config.toml
n_layer = 16
d_model = 256
n_head = 8
n_kv_head = 4
head_dim = 64
d_mlp = 768
vocab_size = 8192
activation = "gelu"
norm = "rmsnorm"
norm_place = "pre"
norm_eps = 1e-05
positions = "rope"
rope_base = 14700.0
rope_fraction = 0.75
qk_norm = false
attn_scale = 0.125
bias = "none"
tie_embeddings = false
parallel_block = false
extras = ["capped logits"]
init = "trunc"
init_std_qkv = 0.0191
init_std_o = 0.0191
init_std_up = 0.0191
init_std_down = 0.0191
optimizer = "soap_variant"
lr = 0.0059
beta1 = 0.95
beta2 = 0.95
weight_decay = 0.0
lr_head = 0.00853
grad_clip = 2.0
warmup_steps = 200
schedule = "wsd"
decay_fraction = 1.0
decay_shape = "linear"
final_lr_fraction = 0.02
batch_tokens = 131072
seq_len = 512
doc_mask = false
train_tokens = 504600000
steps = 3850
dataset = "wikipedia_en"
Each number is 128 + 32 x the weight over its row's rms, rounded and kept within 0 to 255. Layers, rows and columns count from 0. The size above them is the row's rms in percent of the matrix's.

# layer 7 attention value, 256x256, rms 0.175, rows 0-53, columns 128-255
size [ 94  87  92  92  90  89  97  92  89  85  92  90  95  89  90  89  91  92  88  89  92  96  94  86 103  87  95  91  90  89  85  98  91  96  87  92  93 100  84  87  93  86  91  85  90  90  90  90  89  93  96  91  93  95]
[[171  83 168 149 127 168 143 126 106  95 128  65 127  89 104 121 190 151 149 187 101 116 136  86 131 134  74 120 138 152 137 191 166  94  96 115 115 133 167 171 162 147 134 128 104 164 112 183 142  78  73 147 143  93 116 150 161 154 166  89 111 170 180 155 146  74 137 146 119 169 126 112 128 139 135 136 134  93 139 100 144  60 158 187 131 145 210 137 163 112 144 123 153 154  36 127 127 128 154 126 118 203 165 165  75  99  49  96 171 102 113 179  70 167 120 144 106 125 127 126 143  82 153  98 138  94 101  86]
 [145 154 121 193 168  51 212 116 127 161  81 122 105 114 142 102 159 128 165 100  94 142  93 123  75 152 154  77 135 122 123 122 148 156 133 155  90 189 124  76 158 131  83 153 141 187 210 159 124 138 140 140 124 101 109 121 152  84 120 124 120 184 112 132 146 103  50 154 174  85  90 101 118  92 124 157 121 107 105  88 130 155 131 170 119 147 142 111 150  92 196 116 148 134  99 130 106 111  90 121 163  79 140 106 103 105 158 103  97 112 162 114 113 133  93 127 130 105 123 159 113 141 137  90 139 140  77 177]
 [111 214 123  86 113 145 135  88  99 122 161 107 169 180  97 160 198 165 175 124 130 101  97  88  77 154 127 163 126 165 105 140 106 143 100 149 127 110  97 188 106 105  55 186 158 104 193 159 118  48 116 133 137 117 109 188 119 148 117  47 133  52 111  60 136 134  90 136 178 127  91 128 132  82 154 178 155  89 129  74 145 157 110 130 182 101 135 126 100  95 114 123 142 161 163  91 129  58 121  96 135 129 197 144  93 119 107 129 121 109 105 163  96 102 144 140 143 164 149 120 131 161 172 133 126 187  88 147]
 [122  99 130  78 132 136 107 130 106 143 110 170 161  63 119 154 133 100 191 212 208 107 149 115 166  81  88 122 202 107 108  82  88 114  87 134  58 147  94 151 158 153  85 133 154 146  70 197 116 113 155 162  98 145 169 199 163 109 116 111  87 115 110 169 128 127 108 129 105 114 119  72 121 160 115 141 183 124  89  48 135 110 145 103 163  84 134 114  86  78 142 145 127 130 109  56 103 136 144 122 105 120  62 106 114 107 146 143 103 167 124 122 131 128 110  89 113 147 181 143 137 144  94  67 122 112  88 129]
 [108 115  69 102 109 153 197 108 150 159 143  60 167  80 109  72 115 114 143  93 144 133 113 111 206  99  87  88  95 131 106 125 146 127 131 191 108 131 114  99 161 137 162 110 148  83 151 104 130 135 132 130 138 194 174 129 143  64 138 135  97 135 143 126 100 106 161 144  67  94 116  98 114 108  95 121 138 162 193 107 146 114 131  55  91 138  92 103 137 103 168 119 128 125 153 107 148 155 154  97 114 108 106 111  96 134 110 177 145  90 118 176 129 118  56 170  97 148 167 150 116 115 127 122 146 105 157  77]
 [147 108 143 104 163  87 186 131  87 119 115 122 116 106 132 170 147  84 148 143 112  71 109 147 153 147  99 116 141 167 148 105 199 156 124 147 130 107 131  92  87 115 130 114 103 155 150 211 152 150 132 165 163 110 115 109 129 168  67  84  93  96 166 115  93 102  95 217 110 101  88 140  84 167  95 118 127 159 145 130 129 159 130 160 192 126  98 103 156 132 121 181 134 129 134 153 151 111 129  61 132 105 169 161 147 125 113 114 101 191 163 116 114 119 138  63  78 113 136 141 146 155 114 130 177 190 126 168]
 [ 37 137 127 166 114 120 166  95 162 167 115 138 137 150 161 111 130 151 116 144 132 182 100  62  76 162 201  51 180 132 158  73  64 135 183 133 121 122 105 136  93  78  71 113 147 141 114 140 139 114 109 107 162 149 171 143 127 137 120 133 145 127 176 106  89 144 112 104  91 133  69 159 109 111  39 104 127  78 130 119 162 151 111 148 130  75 124 140 121 120 125 144  77 169 133 116 141 174 117 129 145  99 133 146 111 134 103 122  99 238 126 167  90 142 133 149 159 170 134 110 113 134 145 125 173 124 134 165]
 [130 181 104  66 107 145 116 112  90 151 118  52 112  40 141 105 148 106  94 174 144 201 128 145 111 127 162 108 107 123  88 123 154 168  77  64 118 123 161 176 116 147  67 125 146 129  77 137 192 139 168 153 168 154 185  89 138 129  91  69 124  71  95 177 132 103 136  87 102 160  82 129 108 113 114 100  87 164  90 103 147 159 142 185 185 155  97 134 175 142  70 125 136  96 112 123 127 106 126 118 133 129 143 139 146  76 112 216 200 148 164 156 148 114 144 145 150 115  90 122 133 156 104 113 128  77 121 160]
 [118 135 179 113 102 136 127 144 177 173  81 100 146  63  90 162 112  76 186  83 169 133 150 165  80 160 148 141 147 157 191 112 135  92 197 113 111 132 130  81 125 168  74 154 218  92 123 156 133  99 117 109 157 102 127 129 100 123 160 131 111 140 112 113 111  94 103  66 102  91 117  94 142 146 110 113 116 119 137 180 127 177 117 100 151 157 117 170 117 126 137 133 188 125 170 133  80 130 188  78 176 128 128 138 143 113 121 126 155 137 162 124 164 114 174  86  59 148 144 146 142 147 153 150 136  69 140 135]
 [170  95  63 159  77 131 107 198 145 126 160 198 143 120 151 190  75 147 132 135  82 155 160 140 128 105 150 104 162 136  93 126 119 131 168 172 107 189 147 160  64 104 135 178 159 169 110 117 130 101 124 133 189 124 124 102  93 127 108 164  94 159 161 160 106 157 135  80 116 111 183 127 117 114 124 129 157  54 178 134  49 134 165 100 126 100 116  76  93 124 105 116 119 120  67 152 110  83 139 157 108  69 108 158 104  79  92 148 118 146 111 126  99 152 154 164 120 100 151 115  75 151 129 125 133  67 110 137]
 [150  93 160  99 123 129 153 146 134 113  90 111 143 157 118 122 100  95 148 203 188 143 129 131 102 209 149  54  84 142 125 152 140 143 130 166  94  81 163 168 178 139 148 107 105  76 127 156 107 154 105 150 135 134 117  83  94 134 128  85 131  56 168  85 111 113 117 163 104 101 148 168 174 126 142 102 121  74  91 143 181 160 133 122 105 103  82 139  95 127 135 156 127 162 187 178 138  82 164 116 101 103  99 141 169  74 107 110 118 113 147 143  75 173 132  78 117 109 108 117 110 125 130 117 169 125 110 114]
 [102  95  94 158 171 166 117 126 163  96 146 139 185 112  92 169 141 148 124 138 124 121 115 118 153 130 100 119 193  89 150  82 146 165 164 151  80 131 157 133 100 155 128 124 105 151 122 105 156 149 127 123 162 155  99 125 105 176 146  91 129  83 172  79  96 128 148 146  83 155 104  97  89  86 104  85 171 178 121 158  80 169  98 217 119 111 107 143  72 148 125 130 116 123 131 127 131  70 151 147  85  87 113 128 119 103  56  73  79 102 102 109 156  90  86 141 145  74 172 139  76 133  90  92 147 121 162 157]
 [103 144  79 163 200 176 139  96 100 150 126 134 131 102 119 178 178 128  82 155 119 155 142 126 110 157 179 164 132 152 107  51 124  95 133 117 124 142 121  97 143 140 106  91 165 171 166 138  93 162  70 117 106 102 133  84 132 100  61 195 147 202 169 122 159 126  74 175 126  90 108 164 145  67 176 146 125  79 143 122 126 125 132 171 136 158 150 111 125 104 131 129 136 129 192 110  82  41 146  89 126 122 185 121 159  88 173 140 131 121 173 172 110 148 134 104 108 180  75  82 145 108 175 121 105 182 101 115]
 [133 135 112 110  93  96  69  88  94 158 180 109 163 141 180 125 122 136 115  74 100 127 147 113  78 120 139  66  83  39  84 131 120 116 145 156 155 110 138  88 138 204  79 143 125 127 162 135  66 126 120  92 133 110 172 121 110 140 169 108 118 137  98 206 162  81  98 122 136 110  94  92 101 175 134 114 132 154 114 110 146 163 124 120 143 109 143 147 135 145 104 113 128 150 146 159 139 154 126 156  87 109 124 136 105  97 109  68 133 127 118 144 168 127  66 128 197 202 115 152 108 140 102 129 121 157 109 118]
 [146 173 119  69 151  83 104 160 121 147  85  75  73 193 171 123 165 149 119 119 165 135 163  79 204  95 141 149 120 108 158 102 142  90  99 116 169 127 162  97 108 120 150 160  82 130 145 124 151 156 170 126 194 159 123 157 121 123 100  95 112 123 126  91 156 107 127 153  90 205 166 121 136 108 100 118 146 168 118 149 165 142 143 119 151 205 121 162  71  89 122  56 152 113 124 106 153 176 128 148 106 117 121 106 130 176 136 164  71 131  83 118 134 105 142  97 111 150 113  98 144 166 118 141  89  83 169 124]
 [119 118 150 108 147 175 156 126 121  81 155 162 110  93 103 175 101 151 142 109 112 124 126 142 180 127 159 159 127 133 117 110 173 153 140  99 194  84 141 115 107  82 133 148  39  95 139  58  16 202 150  93 126 117 120 107 115 111  93 164 130  50 120 112 153 113 172 117 132 173 170 129  85 132 177 119 176 100  89 111 137 174 118 120 177  94 121 114 122  61 166 146 139 174 151 195 147 128 144 125 191 166  87 140 122 133 100 171  95 165 125 171  51 121  99 108  91 137 127 137 141 144 178 101 113 141 141 141]
 [165 125  90 144  79 154 127 136 122 145 116 124 160  97 109 106 112 158 141 110 106 157 131 124 161  83 105 252 118 100 144 138 126 121 144 145 178 169  50 143 159 163 140 131 135 125 132  97 137 122  93 149 194  73 168 120 150 194 140 116  82  95 141 131 121 143 138  86 192 191 130 120 142 125 160 108 141 112  75 111 175 129  85 149 179 151 101 127 153 136 164 120  98 103 177 153 178 118  93 110 106 153 150 142 156 128 184  97 162  84 180  93 144  91  47 143  86 135 100 103  97 120 132 139  61 137  92 165]
 [ 79 140 165 141 155 113 161 137 131 183 110 110 144 109  71 127 123 142 133 150 127 124 117 138 139 151 170  89 127 139 107 202 106 125 150 141 138 148 121 140 105 124 106 185 172 169 136 130 161 147 113 176 141  92 102 132  87 107 130 119 151 135 142 114 155 138 126 137 122 129  95  94 136 123 106 155 166  85 148  36 122 100 111 164 140 130 143 118 167 139 157 154 116 131 120 134 124 199  48  92 168 166 125 129  72  97  59 120 117 104 106  73 128  91 153 127  80 140 100  85 190  82 118 165  87  56 105 106]
 [ 94 115 167 181 101  92 132 135 107 165 118 140 141 136  90 107 158 144 161 173 122 160  55 162 109 109 119 168  99 180 124 163 107 142 127 129 135 165 111 124 136  86 171  95 187 158 156  99 143 160 127  86 169 110 166 111 176 170 171 138 171 148 152 125 135 103 105  94 136 112  86 163  69 104 112  79 153 180 123 155 166 152 133 104 178 103 166 134  54 180 173 121 154  86 101 130 147  89 153 120 134 125 149 109  89  78 162 142  95  97 107 162  68 129 146 108 107 112 147 121 117  88 174 138 144  87 194 166]
 [113 145 130 121 123 141 194 136  82 157 122 116 185 152 193 104  79 140 117  97 206 174 176 107 104 133  79 142 138 134 142 125  57 109  66 218  93 113 117 137  93  93 118 185 202 115 120 120 142 159 100 122  88 158 127 119 132 178 100 134 127 158 157 125 165 101 142 129 108  99 111 161 103  90 140  91 144 157 121 144 132  62 137 202 112 162 127 182 139 123 170 117 150 172 123 102 131 115 180 166  93 106 158 152  93 108 137 159 127  91 166 164 100 108 128 148 147 128  96 172 111 121 105 107  75 129 123 120]
 [109  91 167  63 152 135 139 124 119 132 153 125 159  85 117 161 175 157 128 145 111 136  76 140 103 124  82  61 127 102 162 110 150  86  79 128 179 165 164  88 122 112  72 173 141 136 122  69 120 139 123 168 106 104 144  67  95 191  82 105 120  50 198 200 123 142 129 194 128 112 119 185 129 115 160 170 125 107 136 173 131 124 164 139 125 113 142  41 148 170 109 160  85 121 118 167 153 135 136  47 222 146 168  83  80  83 153  97 144 131  96 129 126 165 102 113 119 168 158  98  53 160  96 149 106 114  75 172]
 [ 70 144 156 138 145 134 143 146 101 123 180 175  93 112 139 101 113 115 120 116 106 113  90 110 172 148 100 132  90 125 161 118 114 145  98 114 121 220 155 113 125 143  91 169 127 117 186 165 104 120  59 119 164  79 159 152 148 141 144 112 105 151  91 128 130 165 172 158 112 113 146 134 119 194 134  92 135 112 110 115 110 133 213 113 159 150 120 125  91 186 100 179 159 151 186 145 158 134 125 168 145 146 153 128 135 154 120 141 110 131  98 148 204 145 140 174  66 187 117 158 199 144  76 173 142 107 136  65]
 [ 62 162  90 138  87  98 103 124 104 190 124 111 134 134 138 143 164 136  99 118 135 135  81 111 163 195 148  71 144  87 125  79 155 137 147 103 124 129 147 134 118 127  92 175  87 122 114 147 157 136  26 177 179 162  91   4  98 128 127 154 112 134 109  93  96 105  69 111 121 158  90 137 113 116 135 121 199 156 176  98 118 157 194 170  89  97 124  85 109 135 117 110 173 147 159 174 168 131  99 136 169 146 149  84 124 143 156 144  89 136 140 215  76 117 135 139 125  97  88 116 136 122  79 197 137 154 126 125]
 [142  86 138 114 178 149 127 142 115 146  71 153 195 134 118 147 126  82 156 103 115  57 160 131 148 108 138 108 153 178 101 154 144 172 126  90 146 104  59  86 197  73 116 119  98 103 118 114 185 121  83 165 161 140 171  99 145 144 131 159 110  89 117 136 111 101  96 103 157 118 133 132  90  56 142 169 194  90 130  79 149 131 148  80  86  80  93 153 140 132  89 151 126 167  99 185 187  86 133 186 181 134 162 130  94 156 155 111 133 109 129 159 111  68 140 176  47 133 146 107  82 126 130 150 160 101  97 112]
 [164 143 165  96 157  96  93 173 149 156 147 143  49 137 118  75 119 124 104  97 116 100  99 140 158  92 190 108 117 135  90 149 157 154 130 118 127  98 119 127 100 126 132 103 150 162  98 144 143 126 115 107 140 108 130 135 131 142 153 151 112 154 122 155 151  69 202 122 130 166 166 128 138 129  73 124 151 136  80  90 118 136 125 105 130 184 114  87 161 100  58 226 153 146  58 132 164 138 138 108 117  74  81 119 171 171  95 149 127 129 158 129 110  92 111 162 168 147 125 142  98  80 145 173 147 126 146  97]
 [149 111 128  78 135 116 137 155 102 138 141 152 107 194 131 156 147 119 187 109 106 147 202 146 110 124  77 119 113 100 144 164 138  47 104 106  82 112 159 162 131 172 102 151 118 158 126 121 104 132 184 151 129 163 148  40 115 154 117 107  27  61 174 146 113 194 128 177 174 105 164 124 112 102 112 161 103 117 140 103 118 116 199 149 166  96 175  74 115  84 134 140 180 122 173 135 127 164 102 156 118  89 140 129  80 147 128 122 125 107 115  99 111 129 119  72 141 132  94  96 168  93 122 190 176  89 118 145]
 [ 66 124 138 139 155 133 143 105 113 160 129  90 140 102 119 172 148 141 173 102 110 107 109 115 141 131  93 123 122  95 154 142 109 134 120 168 157  57 163 156  93 130 135 121 135 168 148 163 122 133 136 119 103 100 137 171 114 141 174 182 121 176  90 150 162 137  97 120 137 114  64 129  78 153 149 110  76  83 159 141  76 149 218 169 169 174  81 133  89 168 157 125 127 156 171 111  96 155  95 101  72 157  66 113 201 155 150 123 123  75 104  82 100  86  88 122 155  93  95  85 123 136 136 108 120 135 109 118]
 [115 190 150  92 102 146 112 179 159 122 127 123  38 151 151  81 144 107 147 102  85 130 104 111 108 193  98 122  99 135 130  96 179 152 100 159 158 154 126  84 138 116 125 124 183  88 157 154 147 146  64  48 173 152  79 158 166 202 174 110 147  80 112 123  72  70  82  74 104 148 119 126  82 153 168  95 123 169 178  99 139 109  94  99 133  70  23  89 131 131 172 142 122 112 173 113  37 155 112 142 174 145 114 115  56  80 147 198 152 126 123 127 102  96 113  84  91  87 116 145 103 160  78 115 130 139 106 134]
 [133 133 118 131 159 132 154 140 120 182 130  91 120  68 141 125 127 193 148 176  85 162 119 121 127 140  81 116 142 179 118 105 112 142 128  95 128 105 124  93 100 131  85  99 130  99 111 122 145 170 131 170 183 179 132 120 126  73 147  82 207 141  97 115 124  83 133  73 135  97 152 128 132 128 128 171 109 114 167 164 160 153  53 106 137 135 188 120 138  97  82 139 148 104 147 147  55 122 133 142 170 147 176 132 151 132 149 151 148 150  97  90 124 188 128 130 128  92  95  91 145 122 129  75 124 116 117 137]
 [ 95 129 117 166 107 170 135 140 104 109 115  68 109 151 174 164  66 140 117 133 122 154 131 126  48 160 111 135 123 141 147 137 100 165 107 152  87  81 113 126 131 137 152 113  79 113 149 104 116 134 139 133 164 148 157 105 132 127 176 159 110 100 187 127 129 145 121 149 186 209 150  79 116  86  47 129 124 124 154 138 152 126 113  80 137 184 142  96 120 126  89 185 146 136 140 114 123 129  75 103 143 164 149 116 133 180 203 106 179  96  85  64 107  95 136  85 117 158 189 147  57 113 127 130 153  60  97 147]
 [115 111 158 140  77 123 163 112 123 107 170 160 147 129 171 133 105 126 105 111  99 135 112  88 211 176 104 147 119 196 114 137 119 123 100  89 126 152 135 115 123 165 118 202 152  51 114  92  84 143  86 145  79  79 131 112 106 121 145  87 165  64 114 184 108 162  81 131  73 171  91 117 181 101 115 105 108 103 108  99 100 185 100 126 130  81  88 163 117 130 126 154 142 144 121 101  92 108 132 108  55 102 108  77 111  82 120  96  97 141 120 127  52 179 168 132 101 184 128 145 112  94 117 221  62  43 131 118]
 [119 122  86 119 129  97 120 116 155 105 176 135  93 120 110 126 149 142 104 155 107 128 139 126 123 102  92 151 134  70 141 118 100 160 111 151 124 143 135 124 149 154  86  70 148 179 124 161 159 108 137 132  80  45 173 107 155 158 168 190 163 127  80 121 110 123 124 137 124 152 117 112 117 178  59 107 140 139 169 134 134  96 118  68 102 125 179 148 115 167 147 142 100 156  72 117 186 120 138 165 122 134 187 192 164 123 155 136 205  85 136  90 147 155 107  78  96  60 106  87 101 115 112  97 105 141 125 156]
 [131 188 156 116 145 104 140 153 109 149 175 104 161 112 130 109 144 130 146 146 104  52 110 160 117  85 112 131 110 177 204 115 174 150 151 127  89 146 109  98 156 157 159  83  99 145 133 115 100 171 101 185 101  90 150 137 119 166 127 173 169 129 138 149  75  99 104 100 146 186 189 127 108 153  92  97 142 148 220  91 192  58  92 162 141 124  97 132  79  98 127 113 132 103 147  89 157  99 189 143 133 123  86 141 163 106  82 135 152 167 104 191  73  96 104 112 102 145 116 119  81  81 151 181 153 123  69  73]
 [128 149 136  79  69 113 144  98 156 177 119 137  37  83 116 126  52 192 209  80 183 116 142 153 144  87 124 185 132  90 123 111 120 169 185  87  89 122 160 165  95 129 153  74 114  68  89 126 130 138 113 142  85 152 108 164 139 131  59 128 141 114 125 145 143 109 134 116 111 116 106 124 130 130  96  95 126 177 116  92 107  98  40 100  98 129 119  93  99 149 128 125 154 151 105 145  95 118 117 106 166 151 110  97 106 138 161 107 177 103 117 166 126 150 110 126 133 109 186 105  89  87 125 180  48  96 110 130]
 [103 140  97  88  88  75 110 147  60 150 102 166 132 134 133 145  99 105 177 129  75  83 173  88  78 122 160 161 178 135 117  77  66 120 102 110 168 116 161 128  80 103 121 165 116 155 208 102 135 179 100 146 136 148 102 108 167 166 168 122 176 160 122 133 153 103 129  92 124 133 139 135 148 132 153 128  80 138 153 151 177 156 100 105 130 133 118 102 193  97 102 188 167 144  88 119 110 102  91 113 135 116  97 187 136 155 129 135  87  95 193  96  85  75 152 173 100 115 131 127  97 142  77 138 123 108 119 158]
 [110 103 136 114 145 153  71 159 165 108  88  76 125 153  97 122  97 138 202 101 112 168 119 176 174 114 114 119  88 133 154 206 149 136 114  88 135 133  96 137  86 133 109 128 127 159 175 128 106 177  75 106 105 147  91 153 173 217 119  80 122 164 203 166 198 119 111  73 144 133 135 117  69 100  63 117  94 120 121 123 164  64 163  82 160 170 170 154 146 162  98 162  96 149 122 137 124 152  61  88 144  84  94 135 126 120 139 172 147 151 128 100 133 179 164 117 141  95 139 123 103 127  82 146 177 163 138 126]
 [114 169  95 146 116 137  94 110 132  94  59 170 109 129 139 147 132 142 173 151 134 178 125 141  47 132 144 150 149 157 132  72 129 153 163  93 157 130  92 122 153 113 111 107 135  92  92 100 149 179 183 101 176 106 143 128 144 119 125 161  94 138 135 183 108  79  96 157 130  83 168 102  99 119 179 105 166 152  98 138 126 168  78 148 154 132 145 144 151 126 142 121  67 184  99 137 176 136 118 124 112 118 121 148 152 122 140 127  64 145  95 132 113 130 101 112  27  83 121 104  89 136 146  57  89 149 151  84]
 [ 80 131 120 106  85 136 110 126 143 114  60 145  95  98 185 109  78 134  92 101 170 155 131 155 120 140 139 100 163 101 176 133 140 195 172 114 132 127 102 192 140 118 149 125  96 149  63 129 127 128 143  92 158 169 151 160 101 170 174 151 144 188 131 172 179 102 118 107 182 122 186 119 155  89 101 171 146 118 158 133 113 130  77 105 148  95 123 129  99  96 132  93 139 160  59 121 217 126 161  50 140  80 110 112 161 170 117 134 161 125 118 105  90 163 137 107 150 166  89 131 131 119 170 109 114 119 206 166]
 [130 197  81 103 138 112 181 131  58 158 121 126 182  82 119 125 160 125 113 105  78 108 189 144  86 141 131  99 160 154 111 158 120 114 124 115  80 116 141  91 106 115  89 162 145  98  89 137 135  85 145  72 119 129 169 167 141 146 163  91 176 122  93 164 176 130 134 160  99 170 107 149 101  75  86 165 143 137 118 137 134 180 145 168 164 120 115 152 131 154 139 102  96 101 142 213 116 101 122 162 151 103 120 129  85 145 142  93 104 132 171 146  49 125 127  99  86 107 117 128 205  96 163 142 113 187 103  95]
 [173 106 113  93  58 138 144 148 108 132 124 136  86 163 126 162 173 109 136 175 140 116 149 125 130  85 189 156 100 145 148 164  88 132 153 148 129 156 117 111  77  76 137 201 109 177 175  71 126  66 147 117 150 127 147 119  88 126 166 116  85  98 134 115  86 144 158 117 176  96  56  96 124 123 153 154 158 130 103 142 132 139 104  89 184 107 106  95 144 157 121 170  80 188 160  99  92 116  66 132 154 111  87  72 150 117 153 113 111 150 113 164 202 143 100 105  95  73 136  60 189  70 147 114 107 151 140 125]
 [133 152 103 110 131 194 134 114 114 131  78 131 126 150 147 161 167 144  98 144 150 175 133 142 113 147 164 107 166 113 191 170 188 145 130 138 109 206 147 119 118 111  88 113 130 147  89  88  80 168 143 101  95 131 180 138 111  82 158 168 140 173 117  97 116 201  94 152 108  98 103 134  99 123 156 108 149 151 105 110 149 100  93 119  65 120  92 165  47  91 128 148 143 111 108 131 138 152  99 139  91 101 188  49 119 141 150 173 120 148 105 111  71 112 126  65 157 129 115 176 166 158 114 174 108 134  47 156]
 [159 110 157  69 135 135 168  96 149 123 141 107 138  87 164 120 157  82 189  67  91 117 121 176 111 105 174 166  95 136 150 181 125 134 146 164  92  74 103 143 167 146 127  92 157 141 154 121  69 149 156 110 125 114 140 132 124  74 188 113 184 144 139  92 165  83 104  54 135 109 117 178 113 119 101 123 166 128 114 139 107 147  61  84 112 153  65 133  70 175 131 143 146 146 110 130 166 110 138 103 110  89 184  78 143 103  70 133  68 168 162 117 126 126 140 175 153 172 120 164 178 132  92 113 102 178 173 116]
 [119 120 148 180 109 121  59 141 115 110 129 151 177 108 164 157 134 135 144  86 138 149 152  99  80 124 143 127  93 131 147 138 166  64 156  53 128 105 181 127 155 117 145 138 106 116 102 129 167 193 104 109 171 160 124 125  94 158 145 102 136 108 135 109 109 124  68 146 165 138  81 137 140  73 143 158 135 157  76 201 177 111 126 166 129  73 106 155 126  77 165  92 115 109  72 110 129 101  94 105 121  75 131 163 144 136 153 132 151 151 121 115 154  99 104 151 117 146 109 106 121 107 152 150  86 141 173 180]
 [ 83  40 163 109  63 126  94 108 126 117  99 130  79 151  86  82 149 119 147  65 131 104 148  98 145 150 120 107 165  95 163 124 177  95 125  98 120 143 154 110 104 126  55  80  40 117  91 140 143 115 153  85 120 135 111 190 115 139 163 122 140 119 135 159  66 149  99 117 168 122  93 146 144 118 181 135 128 151 104  99 117 106 100 176 213 146 106 163 155 131 133 133 117  95 161 104 120 131 177 159 120 112 125 127 177 121  86 108 112  84 137 209  99 121  82 148 119 103  75  97  81 134  81 118 121 162  83 124]
 [133 136 130 166 210 140 139 140  99  81  75 144  89 109  91 120  81 133 112 149 124 139 133 102 155 145 147 130 100 121 127 113 142  98 106  70  54 143 141 148 195 143 161 146  89 186 149 131 108 107 129 162 182 125 115 135 109 113 130 144 163 109 121 118 160 150  84 112  71 136 144 105 126 128  54 116 122 102 163  74 118  95  90 153 135 115 161 149  89 151 127 100 129  81 159 144  79 149  90 145 121  67 140 120 146  78 136 110 139 140 163 119 118 104 188 154  99  99  85 127 128 191 175 114 113 143 150 143]
 [156 121 144  91  92 146 169 104 145 134 117 150 152 138 143 132  99 156 131 127  69 148  93 131 149 172 140 136  83  76 176 126 144 181 133 108 139 202 180 115 184 155 128 140 102 120 145 139 106 130 127 126 138  81 110 154  89 130  97 112 143 196 164 141 139 152 132 160 135 148 189 145  88  84 199 149 136 162  96 103 143 144  87  79 120 143 146  97 119  53 120  66 184 150 175 131 144 111  99 177 108 127 124 164  92  78 175 112 100 150 103 147  90 123 109 160 122  91 159 141 135 112 142 129 109 154  93  80]
 [162 119  52 156  93  87 151 117 182 114 205 143 130  84  61  98 132 161 146  64 164 161 130 161 107  91 138 109 174 154 167 120 145 108 100 124 117 159 128 185  90 112 154 102 146 174 123 123 158  94 130 131 131  97 155  97 195 162 151 156 142 108 132 115  54 121 143 168 124 127 135 136 160 106 127 123 140 145 189 171 176 155 157  98 147 160 150 112 159 106 116 117 109 194  88 120 110 145 113 114 111 112 177 132 153 123 168  78 119 147 104  84  97 132 168 139 138 180 165 186  88 114 118 117 105 180 122 119]
 [125 186 114 161 109 131 153 149 150 194 112 132 129 127  81 154 153  98  94 123  81 102 151 112 126 146 118 128 139  37 111 136 139  98  74 190 108 148 135 114 137 102 169  81 136  90 118 143  57 147 132 144 166 137 137  91 165 112 127  96 167 137 182 116 100 148  48  99 118 136  85 104 138 142  92 114  95 143  76  85  69 159 141 185 154 177 150 141 104 205 118 112 123 167 168 165 157 135 106 156 106 132 148 111 164 152 157 107  85 126 147 143  76  84 146 109 102 160 131  87 153 134 212  79 131 176 152 152]
 [148 151 161 105  82 142 103 173 174  40 165 138 149  75 138 112 131 110  95 171 133 109 101 101 155  50 141 113 143 199  87 137 168 130 133 132  87  94 130  95  81 130 135 126  94 111  98  63 145 101  81 156 146 164  93 162  96 126 101 108 123 155 131  86 163 155 115 127 136 119 116 178 156  92 117 143 143 139 122 109 127 104 153 103 162  63 108 173 176 100 164 161 142 154 169 141 165 174 122  90 114 131 104 114 128 132 164 171  72 135 135 146 169  87  97 164  99 151 133 113  55 100 113 116 100 137 100 213]
 [120 148 113 165 149 164 180 137 164 195  68 139 137 106 148 102 129 161  66 124 162 110 155 149  89 129 150 100 164 110 154 158  85  90  92 106 101 142 106 103 102  98 153  61 113 114 117 135 176 141 162 120  26  98 113 124 127 132 118  84 113 145 204 115 149 140 135  31 124 132  98 118 119  68  72  67 123 167 189 109 143 124 147 177 152  82 123 136 127  62 110 152 175 160 131 102  89 124  87 161 109 130 139 104 114  58 129  98 140  95  93 131 133 133 128 140 117 142 116 127  87 158 137 108 112 141  98 110]
 [138 122  74  81 129 151 129 133 113  78 187 176 115 116  91 125 141 104  93 165  85 148 154 133 115 216  94 139 133 108 138 145 143 198 151 161 128 107  51 108 187 168 182  87 114 101 126 113 137 129  52 142 139 131  90 118 137 119 154 149 178 101 112 143 166 187 111 130 101  90 134 191  88 139 119 171 143 131 134 138 130  59 145 114 152 125 153  84 143 128 125 124 132 123 111  90 130 124  85 116 159 125 106 163 119 134 145 149 132 177 116 167 221  76 114 138  98 110 164 125 137 115 162 134 148  86 110 116]
 [ 69 155  66 108 141  91 193 114 116 117 102  56 131 137  87 134 107 152 155  88 149 136 111  71  82 121 139  80 137 120 184 141 160  69  76 177 146 140 131 152 134 137 158 153  76 159 117 133 174 120  78 132 140 137 147  56 138 110 118 143  97 123 142 130 111 136 126 121 130  85 103 136 130  86 127 143  95 111 117  76 135 144 158 122 129 119 163 159 161 160  91 134 111 111 134 172 116 115  87  32 133 139 150  94 135  71 106 133 110 178  93 122 128  87 174 129 111 164 184 134 139 142 148 114 123 107  95  41]
 [ 82 125 132 130 148 152 133 118 187  74 144 138  70  73 164 126 159 125 108 115 130  75 109 180 148  98  93 171 119 132 141 135 117 111 135 146 137 177 155 132 100 174  91 166 144  83 130  60 105  35 139 117 126 193 176 147 100 134 144 184 115 140 144 128 118 153 129 112 174 138 148 143 115 128 119  62 148 116 129 116 143 147  74 121  97 122 170 103 115 170  71  90 149 128 193  80 103 116 141  99 155  95  82 151 121 136 166 140 110  87 175 134 116  95 108 129 183 116 120 154 148 137 138  37 123 143 119 172]
 [ 69 164 130 184 109 183 119 118 151 108 169 148 139 127 118  89 141 150  84 187 125 142 132 129 156 130 142 161 125 146 160 145 158 118 122 139  82 158 119 120 144 131 151 100 139 125 141  87 152  79 126  87 111 101  90 114  85 140 107  66 103 206 124 144  99  89 158  42 146  60 148 115 179 166 170 122 115 125 165 166 110 119  96 179 110 178  88 139  82 139  86 106 130  90 136 147 150 141 119 111 148 163 142 124 198 122 141 124 142 193 104 102 199 165 146 116 135 150 186 147  89 150 125 100  74 148 156 152]]